Weights of a small transformer language model: MLP 256 SwiGLU, no biases in attention or MLP.
Each number is 500 + 25 x the weight over its row's rms, rounded and kept within 0 to 999. Layers, rows and columns count from 0. Numbers have three digits each. The size before them is the row's rms in percent of the matrix's.

# layer 12 attention output (transposed), 128x96, rms 0.193, rows 23-31,54-63,86-95,118-127, columns 0-95
078:506501531519476518482542524521526526508487494498506504505528496473518471513516503499494519478525498499482470485503464495487488532489526497455497561505498488529482491518485522489454485525484516516492517519484468495446529482502525500496498554436483486539445457502409531499502486527484514479
092:493474528473464516502501481492524509489492474455469497527528486484498520478499487476468499463549526524519528483479559512456513491513482479476503498526492476560504478551477478498518507537512559516499517518481503522498479469537471509481505479505565485495454529478532467507517514501494472482
090:521525496462498468513484511485496465480496521489518525495488521471485488494518527537501539489463502536476499497534511507505462504549509521528502437492492505455524453482525514472491479493475505473508502477510471459520494521453529492477492471517545494540480503528436568505499516504471502522
108:503509500529533476482532495507512442528508543484485490476456533518501503447515517492499539555499487519512505445541505539519505465527505513519523498485481504512488463468508517467497501471505499471523520476491489501506490455510499553481498541536458504538490509516460543544493530504498488482
086:523536477537511498505461449507519500495473515497508490499477495510548482479460490498498519518478491531509537483509513533498495518488517499446512498519515522518489480511527486480509495524521542505508536540490521567535479516548513454477470505486551525520517524538490505500510531539459528549
097:486501501533476476507476491484485500518501499510495513521517479464496482490525484492489491518480495522467471492522470532571458542492484536508479577490536526504531503530484501502436454523519504525545461518478523533502489504502503536546485509438488494491509534509519496502475517506492517479
092:495514442469535489505432487502495491483472516532480482516498498537515529507515464478511480513508502512500505513509545542496472519503514526534515561477474494488535470468500460531535524459519441482485491480499492485488477463488495475496497485472484502519515507492534502506435463512469515479
099:465530465510524534500503453457516532469504506508474504501524512523481552509537519471486517497477503555505506490495500508555449487503512511476519503470508516501559470520483474527479471541471511497489449496484526505463490492497498498427510499473514514531503496498480499545515477494458501505
083:477508515494456466506526489518520529502537507481491530485513522499481498505482500548507473507507517505483475484504504514500527499538463521550502423465527561474483550503505451477500498525475520499523473500503512489470513513488507547532473490495513504498526491514495541472553501455550495484
098:489494481457487499507504516510452512526520469527507561511487512487535497504533455495553513534477526497478486487504508513543479511497543519488512522481473504492467483472527487490535509496541479554517532538516541497487496521526546500478543545450533520515494490496501471501506497466495465513
101:506533539526509497514482504515505537498491510537522505483518518470540478490480506459494508505539467492505495519509484495448494511470523494441487582512519483479457465510522483513491487535510549531501514506495490500515480474526506500504506517469472471500473496497405525508476506533484499488
101:475478485459481479499469465478530482503525477499463475505469511473514509472509497503454494499521546527494496502481574531448513507512469474497532523538494515545503482512455475504529503537532536504532534509488533513490475486538500507500532464486527530497516541493557484498510509503517503500
096:533519481485468472530467518498504460488512501489509533488515516464519475484489502529475539469471489535464512500538529512477466485550501498536487473524513517497521465494508498502453474493502527480503502458511467492549457520487502454497463470505530491522454549481460530476481524477489494525
108:484509486467552490497504502522502488551517528492504523495492533506488496472494522539476547571486495541496507468542491489518520469512522508508530517501473503524504467491475495500495512463507477481528548497502478502523501456512496546495495540540492515582504525497453526525506513500505462492
113:504510467512489490510473453520533451475477505471497477487481490491509475448435491497479525531470492495485542499456491502498497466507487496493549506505499508518489497504541518483476520484523540496516476529496495544510509558542516448503482498496543514537549509505507489479480549512482503540
100:506479517528473485495491495497524465530487455499486519495489477454497498488516486532479494515512486521522510526523456514531448510498486544495471569509498487505519492539486514525440465526550494495511498470486511539510469517517490495543499477467543469472480560510522525474478509506475490520
084:486504461449540529495470507454488509470457503515523477508489485527468554501488478460498490516491506511501509483472511510520493527507469511489541572446499509497523527481535491484529503483536459478522507482510485505479519455478491488483493500518496500502518452519498538492435480503460513486
114:483512464528518487517514486504514562473526471489448509483496519526519542494519512463472513494500505554464492497519538493543453492494520467459541459495513490500524488525495447496469519521461473495487469495518523529452508483496528521455513497493516520525519504509497468513499519519484488547
094:435518489518489468499512498496476511485538489461467458472522547469506488486479502522511501462477515530491478465537525517493518493472476468495498478523512482451475537507518458485463451489491489485513483510513495517496474500512466527543481461479493527494541501516489480467515523485544545535
089:459487484469506497489548520506524475499524467446492501509501486453506497459463495481514480498469525480518491515446491498483508495527522467501482490499471468521476487517509471476449489504531527575512464513507476523466489491519517509522512503494488435493477547544482486519480493484482514463
088:451490436494491477512501509472488503484512523480534484494524454466482495488488476481487477492531484493505491505488512479490476489469487469492521540475498472508490461508542483469434494500565474530533477491513527499506507475483515544524538505474456495473519473486495490506449506517508490440
092:468516455476529494500465529467483479518527538508479499508494507541506516514509474525557535524466476472510451573558490499513491544491514514554486499508483504495502518478500532521501493487513476525520483484478507452492517528506523509488492550515502510521554488497475479493498518488542519502
093:500492544497487531548515508511514544494482524513509481513462509511493468506495492537484468498508489480493525532479492473481517489471480501433451471494542492481518557507487538470483506550505508452479496502519483505541498497503466443504509512499536536523520492494537492475484481535469458513
081:480479485486544484520506558491468492516479487496479478510537486535465523549503452487463472514479471524490465556445481475487515500472508519499511510495484502487490515473501476492462499509518479498452502521475532532478451498533484520481543484501464478489505542480523466478507508498473496540
107:510510480482472495512492522523527518493481485506517477452517477490459505494489520502414513532493510510510516451519503499463508476494478493528491488482541506468505475514525549504481507491502480473501497500492541501557481549491497477535507480501479550486547449511519536467488497561500492496
095:465496469520499531475529536495517436477515528461508531481521469539492528511531490497482493498496495499497532495486524472503495506499512463482503562475462432551434474484541481444450544500506472519504521489517496503497509493488473515508523502485495503514524489507469508486498493489489490508
080:483479470524537509445471517471467460515475501445482498526532518491505543508526456487513437502531486480464456518507514508503493505493521500512503564491470525500487489492497458526484490474503481504484521440493503464477514489516482510482523481524477455488472518477473467499472514467511501490
086:481460508537485498515517531512478526486517510473464537494474498508504460503459492489444501472492479495501514498537510509497500479500549449458503410500545500461482543521523504464512538478464513489531534499534512465488512511504497510523518520545502525507485498515524485488484500478527494491
105:507510491503507487538495510481468589491504561512499475485520494493484543517512511509455494502492500511521532463562533549483505503451508498469491557503522487492500483489497495496490515495493504493491534504496499527547474515500475510497507537458494554471528455545503511485514498517489510525
093:490493453512500522506463505511479532483515487524502492499487466502508495537520481513554540503489489498497509494504490500543437463496506548503539537490472504480469489499528480480500486506538464512519551547500548521492507523525539516456535556478523536492510533472510465508531500509493474508
082:504472498531490514498473511528494531507483519510521459492535501488504460533497473492499494490539462500489471510505484480474507529494518517478550576501474485481450481481508471499463459511512517540499506500495498520477507490497503521499536550463490451491475475535412513472481489504501496493
123:512456531483476494492502468494506463500501499505479469548480510501493482450502506495467487489530520525500526461467559521455513493506494471463531515524473480556491477528466483483521520517504537500506531531473504549500504447520465520527521470500503488509472535473555492512492475508522490486
113:512535483500493461525514503498508465493521504474498537443505523471505499464512510518482529467473485530479512489536549513473491533547518514527505462501519511472505469465534492492496479474488503491528512470535464472507469518479506483506470506515520466540484524539451572476502509498463502518
100:480519462454538476478509508524511478527510535472506516476480532557451492455496542521490554554477512522502515461503488491497516477534517501489528503495481479519482468484498510482516512454491474483508524461519485480514483467494511544508488498549486515546496514510468522531489504512505472456
093:524485461522476483511493455525531523490508476509518480477503493510531477475452504519469509488491489502502552486479548543489504475513482494494556502526476490513471496509536475480519490513500538488509530551511510541530480528549500435516478504487544505523533522522482503468486536503480504543
101:473496532532491479523464478487507498498485484485479483488520462471496505492511481516494487491511475525526487522505452550546459511488477535532517565509526537448512504543470504508442472521549503518513469495467524509486466497508489512538518491460520478467517550515521506486480511517487491492
105:486523451462537470508432468479483511486454509513504475528500481532449542493508492482505522515495503516519497502510494479542485496521488550535535553486502501497508477490490498516489485453535447481506465473498499502467500467484512496469513474514498506514491493475504518533440481520486507454
113:475546482506512514527474477498537558472536477502490513508511535518524560496535510460504494486478516525485489521496551503582468480506516498507512497479492499518555489495492472510475510544483464510469468503499522513465486495506534522438525500475522524528506507483484484497498491515478498524
098:471493490466476508495508494522480540484535488475490523469531549509532503491465491517518466471520519522495477472520518533480510467527466478561529476484501510448480537501520437498469473495479484508543511500497494509497481539507505493533476469497495514487524476515466513478532561479522511533
# layer 12 attention value, 32x96, rms 0.096, rows 23-31, columns 0-95
087:531491463532470528480532495517490523508507502478453505511514498533467552544469513529515476483484460509508513492521489500497515495511524493475495517530512528491507535464455542532472473519452487498516555505496475486485486513510504560481498500510560473543493496540519476480526495490490545494
103:503478523490513511489512486514525517488477501505525466552499524517450502484510536487494440468500542504501522437510524536505491500542467485453514490532511483502485498521544491462468469492479496502476536542550519518485484460493497456500529475484522470509498554514520528509492520513489477517
102:517513502535506465456481481486507478509535464489510497479522521503489488487522487437509548491502503501497502473494503544503538495532539491528519504516478481489506476531498485537512478448491469549564513493539491494462518511462523519519505463498495542467497449538485472499521502500479545502
102:527486493504491508510498507459522489483575522541534500470485506529486515505484527483474538503516530513493546496513523514507454494541492484449474495508518457489494502490481511496510521492520512511478513487513497485506535525471511526522459507529522517518427486497475474539469562480492548492
096:451509518510514523467463458494523512523508499494484544564475471498540464513524525479508496499513505495528532489513500480482477481526466530484544507544451501517465527506490434465506475510488521485519534511536479482479494447510519508518518481505506512498528463512470471512499525464515516484
101:491507529453520464497479479492529504484458536531473519526546517510536479537459528463480490496497510500514504511511483531555509507527457483522479507532485575478523479509521513487507499516476509494482472545475499501492478524498505541485521524499535536443486507462509497464511513513528516500
092:500498505465474465545496502526539511531516495550505468467488496518481527508506529472476534495481480539514507548524486480469502511519502492528494501507537493514494472428494484484498539520524477506495446555489526482505488495450517513522495528522530486493498513499549522553534532508496510524
106:483527480470529463517486460489539517527554495520543434501503512500491508521506507534533515514489534489482472512490502493528485494461486527520497492476497510508521507454492508503482499548509502518508509519491476482472537439492532508490429476451494467472508520469484489463529515497474476520
091:537483467517525494485492506530504494505480519527503540516493511514535450496454490501485452492512511501490489523480523467504523467562497482540502524469492494511540501541508504528500456480530497483517504486504536518484509478525518492518466492524425455530492504495433532489532509479505519527
# layer 12 MLP gate, 256x96, rms 0.215, rows 0-32, columns 0-95
100:522489548470476494530509525515541515524451474521476508466448515511534569487447468512512487501484530495489492503494503494500520532490442494534497529514520495523464531504529513487519529550498533473468497509509482510498480475504486504492500443511521524505551484517519515524472526498515522507
095:519532489507496491485512531492524509519486483512499463518513535513542469480534477508482529452455502474466522487482485467492501504478484519497527514536503502512464558483515485523506517460501498516507491539481508504551526525506529503516487487533541510441489486550461464503495469516439535490
099:503525548470486490468487467455495507494524529504481481476451539559512499488479492473533507519536516479464505521511447448488499489507485505502508484499508542531502499489483463512562489519491538513481500453503528474491520479533501455513472490508517494540526537471519461526501499506508488525
101:476511515492501551485482519541542536480515490539472511496468521513445561533510481517496468504535477486474460504517477519456526531511465492508516538536484519503509529529533503516527500510498502510559434504472507494500507471478513535502452471489514493476507510495486520516513483483477512492
102:504495499510482547513497535475497498539465459548533506491460521522477504496491471509478545532465491561481481523527507560512519495547531486502495507533481490525564512514547495493493498478507498499501530465462477492510493463477488493505491497521489545493483558500481505504493458512506477491
103:500520499580531518525494506494522481496490565494492522514503472513495465461490474528474490484478506491514533509556515481521475495524458490526552492502485512498508478497470490515517481500480545478522558491517496517522518502486499462498451468530509481509504513449466522480477503451491489527
097:499480565549504514499456461471498506506470499505484529500555485537477463478471479510491467553484492517509483499492492512541472480493474480466502546523489493515505491471498509498528437470450508474500513485479484517497514510499510529516526426486447505512498488469506504495510489497487511526
102:467533520515533527488475482537512534534495477512513506501483504538534504473514491493503509501534533494486473481475531553514483504494507498509509532462493516499513502464483504537493516522513481492498504460531478532574515524488546515480484522514542525538512521524474507501531459437491495556
114:487489527497458513512497503477474505512465514520499514505518486507531479495504465530502497514510452514455553514466479502554461522463517482452532522552529523470523519481515504519509531497546522526507505522502509465517488534519467477537506475482467515453485518490552506479530488467491499521
103:508542487517469471467499528483505501525534523497468504560500510530502440488493508503543492475511528462504514540498492512506475499464497487489515481514519458499525503518482480501525516467465510462453511518503451506498503537508536504498489467478452499492511539445504542516481514485451539508
090:499505515483481451484517522493484498519514504482519531497512480510531493485512527551496509484493482526481567506437542517560508498497485497470527500539542519460536518475509486521509507495495516506563532554486508461509528509522482517545520507528512494513471502505470536485528537501484487509
101:508471535500458519482436508506502514459504498523497511508444526511582502494531503473505497521474543483459462499540525545498523513479507460480522498502449546512506468512490501488537546459528508497494501522509518502523517532486495515517505507505504460492506539534502518515498495504503517528
107:494529495484521527466481464492462510494484519523479486466442564489512462485535523484501519525518512503459457476497497552542471482503512527510493490500533492526528493477477491505506542484520536527482519435480499510509480493490487487481529507492565510499514496523460492503527519465480526482
095:510558505470467512465453538460520532475528516508496466508533505527460485517494464534488458552510489505501522503513525516495488503492479488522463515530491482491543505457528526499506516507519503505497549460492517481506532538493443514499498515515525461539474500478520509532521522531503517525
095:531491498503522476464485514491483463504483553524524498493481498524492478480482547526524491474482531534528470484479458503512504491470445510487495522548511533483489530507496491524481490488490491514540529496483455509525507504502463495500546451513475520416491502503522526503466487455502482529
079:482508514514476503475504519501512537518480450539521494481529527528475445512479480523494527494494558513493494508554518592488514507512506468517468514489501544483499478485526501482480473508507515568513507466468467471479491478502492467491495521515474506489498487467512474500520510528466529512
094:480487504460474485526499520519471513508490499488499504440459480520523497511471458528470496476508528528502503547551495532542495496511519492492487509479488451457506491507565500515453506555498525534518513458523527515504491511493457478485522496541510469469543502512474511487534496507481487478
101:548494523503509467475492517517506488482463492499475497515514506482525499512522506487491528464523596531529481556519470521507500504469508511502453509545517506468507474464525507528447488468505501515478516508493496500501503499456496489464500481515512527506458498531508524480573500485538492494
096:514478494438458520532483532529504529489529497487514486511525506522489535509530543526520483536486511484481496531539509515481468536467524521509498494511466527525475521498514514486511496545496490506510515515482506467485458456446443488489555491530532492490489534502459478541499533505507519491
087:475521531484488517535492533505487511518474548464523489472426505497513548519477499531465515492513503501470512508496472471505442520514486456508493488533490526535473478529514510495548518535491510481509516488491532458494500511491478467521510479549520474487462509493473536524511521470518489453
104:519492489472471506512518512531579487499468490525497515466511566487483515491521480503546462457466502516475490470509449458557455487506503515502498512527496497507485556510497473502498520502489506537526520496518491497512487506529478519490502516538500489493482513529511526539464526442486517493
093:445487480559497526483469487489524536494545491497508517519529430523472481515503514467536472509479558493487502511490495517516525558508487469498479525501504525488495514530495486486512462489442528567499525478482528493527495507491456522479495497473519496507469526493467510503491495506506498471
111:511505502505501509505510512467531524503472511549456498505471527535501523494492436484520512517527512542493476481510464528478524542464471509459471556480426520561509481507503500492495512508497498517487488509477497485514514485524502461515459519508492492539513503439487449519487498520499495502
117:486518475508523523475491520551545485495455495512468475509494536491492478520497511523536521500500565483509528528536551498510504556528509481489532514523489545525469462511476468526525511485493486483546470519477490501530500538481547482493460500506512471485469462509512505505479501467502526519
102:508498517473528519526492487538536492534478520479482463553470527474473505503488475535533534540548502486479473497505489504476480506491488441465461506519487527508465545471504516508511533494505454530523544493490507512521490501461466477497522526507503546524504534498513487487456519485523503540
095:510495512520511534498502525527490508500523514469513479509503549476493504492528532467456481538493490495484540509546551530482504492519523463492483552536511544515521481468544491495470482525472492527515464515477535465478537515505522484504543500540463492499499509468487490496539533510501502560
085:495514487539447486513475540499505481495528493505513484458515467523477555518494459546472486500508536532469475467491520541536504537488476509500515496539527493532523483462564533491521488482483542476503498491495486488511519527500461470471464466500488493494529491478538518490505520464480516503
099:517484512510457504494505566485476550484478500494520522494497497531517471496503517490537485479523539525521521530513531469517517510507526489533434508510508520492504477463506548483544518530431522477485505523484487502505460530475538526502539475500486494555523491477485497509523527476489507518
097:506468491477490476492491467512492476488502495481480512524485518523475492536492512495515472504476506483474497509478493496506504541448502474517539528439507512537494501492552474506502549456508515568487487466524463499499467502451486503482514443553496479512527548495518475502523481461526513514
090:486518495475496516484487511506524522490472486495510485488517532488509485514492488509532456481481522458504523547509493497464488492503463490529512555511523530509451448489460505499508534546504510483490520487558475480513513463558478484478462505530534483512483527547519534544467499505485470526
094:469463537481468497505476487494482502513483505531541473515440482483498522477474503543539485491518519487508475509529490510451520505512501521455542526491496513519494481476525494490506563468465477474470468471477491479500505471499530504495505521505480511497517539524478521494517475489521456580
103:491522482472454547493484508455487501496497521467494471525531534488480491521477490482536498496482480508475495489529484501517489543498476464469510485528505518503463510474494452513513505526486496487468511554537467454515461494464487477523520459476462494498491534476443523513492549493454508516
094:486488500504479458509486516547503496549516535509472504526458507474489481469483494516512488488501551517475488520498525525542511528510452455533497497468504512492527533492503505478513511507450487496477554492465498500523521522541476529470486505482509566507470475494502449525513530479460493471
# layer 12 MLP up, 256x96, rms 0.201, rows 0-31, columns 0-95
096:472519467482506523472512518515549487540460512528515480517492505472525472490489512485478478506529501482504467533465501517479443468484499479507477498476434498525503494520471473478445490516506484536513510486456520500541533492499519490497501476514480494513420512491527525490495462462537498519
097:524492468545482514494476477508457470487490452502505489488516488515476464455467485461509545510492528451497506526481521487504515511478478497526526484480484471503516523524554515515472516492486534518477516530540501504510489552494558511510461512503502504466496513503427492502529551476496500503
094:523541489536480517509525520506531500493518496527488492527487513468467506494505482513467508514509519457487549494484531492468449502498500495505486492526489494486504455514523460492503550508502507454559508517501508518474502518541557498504510538490525572450466542464521517499504502486535483485
102:532493490512475498498502490469506512469500493518502475497547496522511469470448506501527489493471505540512484502525519488487482503507511512504522500482479480532501493459500513498525537561484492516496551503498503544507455489485480486578547506533491521473512470514515478461446554528512546479
101:535481489478513516529530489491553526494485473508489515481502486503474536530470541486480501473518526539467529484464499526480472478498524519503459516491534487502511516562485450504473471524512518467487456510482472560475504508495479486494514516457451521496496472515445475468509518513490498511
095:500531491537462462527516543499508501531465481447471516532531504512512523491508467517492536542525497468470494502513554513502478501491502500505503492491505529506494480471514473525508517522481497510504482480513485496475475518526454528499565475465458487504472473493546489467566484528526508471
094:472441502535494519498502509474462501447475498479520529494509506482473521512488479463487483513459507468473491494459489489523509510495502475442498524516461480487498445538487498501511478499504473535527502532494499473470519483529529515524512523439452532499531452535510486491471507484459505501
108:494492525455445483470504527477510515523520484520472490479488548527504497496525522546504515497538533481460506521558497518485569504505548472486490500514470513512464463495487497503529495509562495477474522497491489472507524464479467490486517478502509503490466495494531481499507435516535501489
103:488493467546486514514487506493519514493536502510494524528491547542490517467511544524544491513515523509517504544503490461493498524504511470505504488456473464512518482494497486489509541486445506477476531471527493521521502502469530512480487482479546531548488499547467519517429480547502498475
099:475526523507537480499483530538468508527478495476477487482492496546530475507472499473483473498518475531497506495503464471479494501550465481505471538509487521482499514446495518506479488525489518475532468488543524504576490508458510528461524497525469533494550490523470484506488542523478515483
095:468559464504543487516495525489470451513472533498520533499501469501512500461516514499534508480494451515504526486499537532517481476525520526565484463547509532491511492486484491505535485482510508508497464467478458468463460527504503491475495480501498489500512499508492538516485536446485463487
101:530492489518471488462506493508515534478484500474483485517475546481527511531512484478511520485516531484494498543538529527466531527500495462511506488498521552546454473522527526430518482459512483510477501488484510520501517505538478482469536487507508493486477572481524521480530519522501505530
094:454504501491496473525482532477506505538521470469513495536511445515436526499496467492536491528469497524500556531489502461484485503474465471476533508507512520496499518495503481528459486517516465485526517528551489508496481473492484471530510456503481466557472493506487525502535494527528490520
097:490515554479484527526506512527513540547498503495502510477503505490494509491534503455526503436508534474501494536492498515478495490484527523533517511537483498511487513477517515498516483469491468517453498509552518478442469475510473461506516511466514437465486487486508524522536524520488442491
102:498545472456528528538493543496504499507514521530524508512503500541480499479490492516518489498503497482465492512463480499490475502457517514474577498471494500490462512458510485588517503479474495493483553494519505503509517472511505510535505496541483532496461506478510467551488470513479474486
094:526494493499517489501553518484505508516520490494484515511544504515506489488472527480497499477485494519510525521490519532475491488487483537562480505478486532434468511471434554457497526500521507508481498516485481501493505466539537469509473487472467506513453529510506551551474496540484492502
097:497480503503516484537484499504467487498464496519500505456470521518514478496487528487468455493491496541527486491479526498515536484519507494506517487516502434454503561493503533528485517466489506486506535477480530504482455478458515532523477469526519427560531481480517475477515482505511495507
093:508525493512511519490436507518474496479526458560474457552521492497509486505519486458471484468503520537537548476488477525496533533460523482522453519499500495487525535504529479492537489504503465508530513465515505537493519509488491543499486519519502514514512507500485550466487491489497508447
106:510507504478514533467506514501477485520474544505505489477505497510460480467508477501465551531519489511542444509489459488529514518490456499481463523534462543491546487449527501531512488491462500476512488487485540510523506485486462469519522520523474489493529467488511457499466512468502456519
091:420472502518490512499461472521506494475471489496488477533536507515496493526491480477520472445529509494480534533483477519521511474504513538490548514463453502536494473503493503506501515463513526481531542517522521478506480526517485519492490536474474492528527456505471481481531531509477553494
097:512541482470515460499536520528502474472464557521491493467506526510528490464497478511480560464481542457514502531497448524489476495526484485486491491475498485492509475486507520521501495431502540478504472509530527518527544551477466471481494507497477486497489498475493479506487534502490469514
099:496489457469526514549508494473499515502518501489511500538501522537449554554550519498518496489507517487492542490498483521489529558517488486504516505513547532507502499540537481526495510503497492527512502484449511504495502497497441545515531503526506495472487520492501512448502499473553528467
108:564501485459477532518532514483527513495505459529501483494480523472504512512553454510502521479518476496472464504560495465528480530521529505471499511498543509508514505534498508464490500542547493478498478510488488466508465456545498500489468507472531502545528512525539504506503462517519510501
103:514484507448526510489483508483494505445483515485534482495538528473506525498489507527523513488481514507506517515485502475483553536500538500486490520503505510534511536509474469456535493503478455478497529530507500454496493462490503494494452459514504509504430466501554520480482548543484528517
094:461486546515504492501516514523495488508545505471437506475492601489501533497489481480497509463505499514483540513448490481498499487489468475478459516495494518513502494526509465498513513514545503479512491462519480508486526497528496513500534465481521509464519451548506501500543510483534481500
092:439459484511455463536502505516547468504477495538472519532470525508495514523509446487536501494470498536488483569528478517512472532486483511504475489506531493515502486481483493510544529482539537543475553497521501512490466490478483521501492481486510478455513505516516525483510486506481518494
104:488521522449517506519482472470478532487457481513471531522476536528501540450531476521531525551501518529494469503512455514502497524494502503502472533496488490547518516491532503522538516456528523519497499463544489544471528472517495492487469505528520490553466499509470485483516502515513520486
095:501489500538499514478538460510516502499548490476508480485529466518459466503509501518503549478485466464477513469488480515518492504501541516494527492468484507456468468486478480493495476492484507559514518548471505502524527546481505500453521548480522538464502492521491562524473477499496493480
106:503477498492551474535497486487493473455446512487525493475527489514503505494508518506498542495481513529519472473485517535501520540497511512464531514506500498501480492496542529460499519532510463455492464467504447501494493476501470478505467487506445549458515515517533449502478480482530518541
101:511514481533535464459468496510488517487532477513500529506491474499515494529539483459478525482531507473536467513510523494500521517495513511528503499463492460459523477479517494519524515454495531499553496462558496497516551483501458541503526525496480507507511499504514458476505469512540440485
097:496475463490459486536528472482511496449477501472496515498517510523515487485524465460461495502511503492477495493484480536505517508508500497461498517465493500484526514489477488473510503506609505508485507497510504516480417499494520539494527498464547502533490505523517469505522476475538527495
103:485495463491514474557501503507542488506458502478497510483465531532431503506498506513476499490489514484481506504480508484518471469487471600504530494494494501515522505529465484533522510441496487516536488493507551501496497525481512494478478470489505481501489432497539510495539504485512505509
# layer 12 MLP down (transposed), 256x96, rms 0.201, rows 0-31, columns 0-95
095:494550531483517487509440507480542506546494505505484512530446510503524516496527493524511518537512506470448511512478516445524502481457498507534522494533535511514495525532525481518514480493514512495529483487535515473484472434463526496519492502498535496476453483474476523478514506454514500486
097:495501478469501473500522459515542551482494537478508454494538493493495485554498564516524494503479503472557507486515498473496500482497480503555519480535495514491463513517544491493479525515513550500534520471508473519551492511490507530457517501525526478503515532513485533467495477519484492471
094:483480530458531482538534508548533561533473505502503501506465476530515468503520503497555491491517479501512458484487462497484530517483521502490516543490491465495513516494506522507462492490515499540465507504530486460543534523472503472468503552532509474509460525519538504475483476470495507482
100:534529490515496520502549515494537490462493501504510429489504483489480511548469484512486482477546483514501523490482478467487493531493476519493492558486520507477531516506515506506471494474494489522477484514517504503552472534484455468506518482490486518501551486487525472463535530514500497581
103:506465481481517528508499478497518512499496494495489476454471521526519484535498519519495545490521521500508568517485502503555485526509467464536569482506508518488475511494459491565483493468490493501518469506486497561531464477486498482544504506502482488531517509516494471516504507536524548530
100:517543540481471477566443517483511506507508509511497460503456536490489502510456485455505522502472547502465519477493510541534496509474533492495485512495510496518478507534497516521500489531519521474498524524512497481519463533498513568466475489473488515514502553519515500486464490470535499475
097:496486470512493517494410485508520499484500474480458487479461484492530503481483491539488489472484475473523505501457516508537512515503509494497506470501464514480481447481484470536549479535501487571518480483511489520470506479461504470525471526514530518517503487500532518522547494476506466515
113:475480510483479513488538510486513457549526486504497558497513534502527526492535513529519494510496541466485530522546494499499525509463485469468514398502490505514509493479486500455518490547483484522512480499477516495447482486490500518517529501472501512498502497486489443497468532501507522485
095:501481511504464483510518539477462478523447490507530496525514443473504481507517487569494481490506445492488508534453495500543495478466515514498506491534530499478513517510507501502493495489550506508472546534491488505485502521509486487495558484526480497444516542469532489492493505480498462544
102:506519502487462486503543536515524568459522473504488445539499533506499505486496529515513516474523555485479528554523518499520472481483532509494526481499525483499493514555490480476521518501500481460507483533503461481512497542524546518505486498477513475507500536483479494493479463464498548509
098:497523506460526560485537505520516510519519464505487520500461513516503550497523489458529530521479528477506474529524483484485531513516509472493511483457505459522494501466519488476510516489510478499450488483513570512545513489517513502469499504451514520484489502492543461509480489544523542464
101:502479456457514477508502474497466485493501501502447536501475487489523507533460530508515495518494480491523545523505482486498474515486523473493508450482471486499511529472471469540521526506516527467472490519529517478429442440498499511502483541499511500504471473474460470476474506470508505488
078:518518510493483543455514448488513489546501519530490493479484513467505531498550528496456501531538459466462511476520463521525529511515510539484494561495484499520509478514521487501504525500483504518497527432478533509489500504520497507455498523522553501513513476520504523483505536507462522526
103:464524478492493491509597502508542472506476468481481481511507509461497493496519494482509475509487482524517497478499489458505497493478466487482506482514512500547521492486446487513507492485531556525538505488469485479509472487493497420495461469500483501512528489518484496477489474534541545510
097:526472486517515490512483552491499524514524510524532479516517498497526476490496522496520508501540504485462468529449540501470490506460476489486502450491489485491497532492477522521494479469469576503448474509448470473536508500500521504509502495506463495487510491496415502533506489504498489459
099:510475457507557509508446485440495490482557484454530494516486504494509473486473524478503543478490459495509528498456492491525488458522487531526497485485479469479531502522468504476459473496511465440508475514504486487486485476487548507484489485467518501497488483479518539497478500515543486500
100:528473466528529470493529504548492507506468527501508558524492480532497508503510511489508520493490494484521488519486524447505542502484486498522519513538516502468480490497510493468523548481510481501507462533506478494426533446484490502472501466518467521493495505515516455486480547452514467469
097:494469504528472525459515481464527481520528455488488526535519493437505517523496486500528499519526527479541520437502472460485516511513506502510458512488503480526512489464479492556432529496507517517484476505514522488530497484469500491479518469509513511530477485482448544510508489499516512465
103:504539497490485529528544497549521495530507501483510466509458502503483529534500513489482485513496488489466514458517464490499481510493526491528460486464489498531448497487549549462484500539479503514504483540470502488437480471524507506500502495522561471503462538504494481534507501514476498542
096:458482531505491498507560545470520499483508477475489483488541523468499508466523496446533496513450507511501511494536521547487515524483488556459486455503495509481515490489505457510516477491508544520471528479521472481505480495493502509505514445502482496507481477508492530502534505529440541488
101:495522500539527486509541464525551516488532497488493450481545498501440474492519492500517495515554472482486522509504519467494537453528530483527505498492477466564469546485495509480463512481525535479499505522490470510522474492497512522532491477528488516518535478536475491502517528529498500492
096:462511471502488441495487512541481457497464473510497497492507496476465523503486502449487475468513468480539508518524509529492535506499499569495511461502493476500478537457485483545481492497531518509517474499527524480472510502515488495489495490455468471499490510564487513483499500516516438455
111:496525495503519470507480516470488470512509502465511481454559489470514516498505499494501530459499518491485534524493548480530515465524510513509523508529518503482502526524529522490489480523493508486499556478495462484530490505501541527443488501525531465510475469551466527484469500482517460431
107:469460504478500500499496486454478470480488468467501491476506501481508522491479506479496514497496479532509477484477491460472502492472495532480470424501484474518516529508483475556513488496496496473519497480509487508517495486500483509528485506521498497532589447518505461483518535546512480565
095:489509521496501529517450526530513455527495510537495517500495526519515496515506538508533482531472538490469513468481491524497544465488459467509505514499480473471503498464476512507521464519494502473528532512511469508563534510519481508538477524494512532483495478509550537488553470448496521520
099:480532506524517541489547506482493528489450502513505481518472517549501473497419561505501505492479462502469502491528490537461472512507493446510512453530486505481509491472512513534512449535492487503465502522513511482534492525498501451481493510539477516464488500495507489477505510475512480513
106:493481494510462487524571531492529514502474495553463499456500519563473523514487460525489520515478515522495483446494513541510529552473514516520515467469523488504492510492496497496523483502507530478486473482482485509463494509513482502507485442548491483550543509537507492480516480510492489495
086:467478494525492515521448481508530445511517495487477469503468495481501532477500448507482519514513515480436467514473502443518459490474492503517520519525518501513515562498530474483483503495517491505522493461474520542456525445507447504525487506476523510488494525473473471497502494490493481526
110:516483464487548488532499468497495529528478505488446571525527493522521495526531505517507476531453523468521487516495502485486518518469465509485508499453537486512492516517522491466490509500506521571511464483486544508475465485497514511529487473531531529498505512504521514511475548484507485455
101:535486488527502485512472488501492537537510551477469508541490449499449495521516501498483517519503509504508516478473479466505497474517479444519456511494455526477540507507484532469488480451511498550476488470447498515467489534502506474469471540477514473506531521493488481542481482480492502511
097:487511487529473508484514541561497505558483486523527531522517531529491511490517479495494481503484527507422487478489496488498508532498522490529491517501560508506526496499516507510531495485552515490531488551546523483507506480490492473524514487485533495483543485501496470451462539502501505447
096:515512520479492502509483553509495561501538480525452571515524530509492512514488498469515482457516511510518483498554476536541504520489513490482498451524506519491499501508493497468518518567509451514493503542488493494494493527515506489508500475528443469532501508527492486537490475489484510461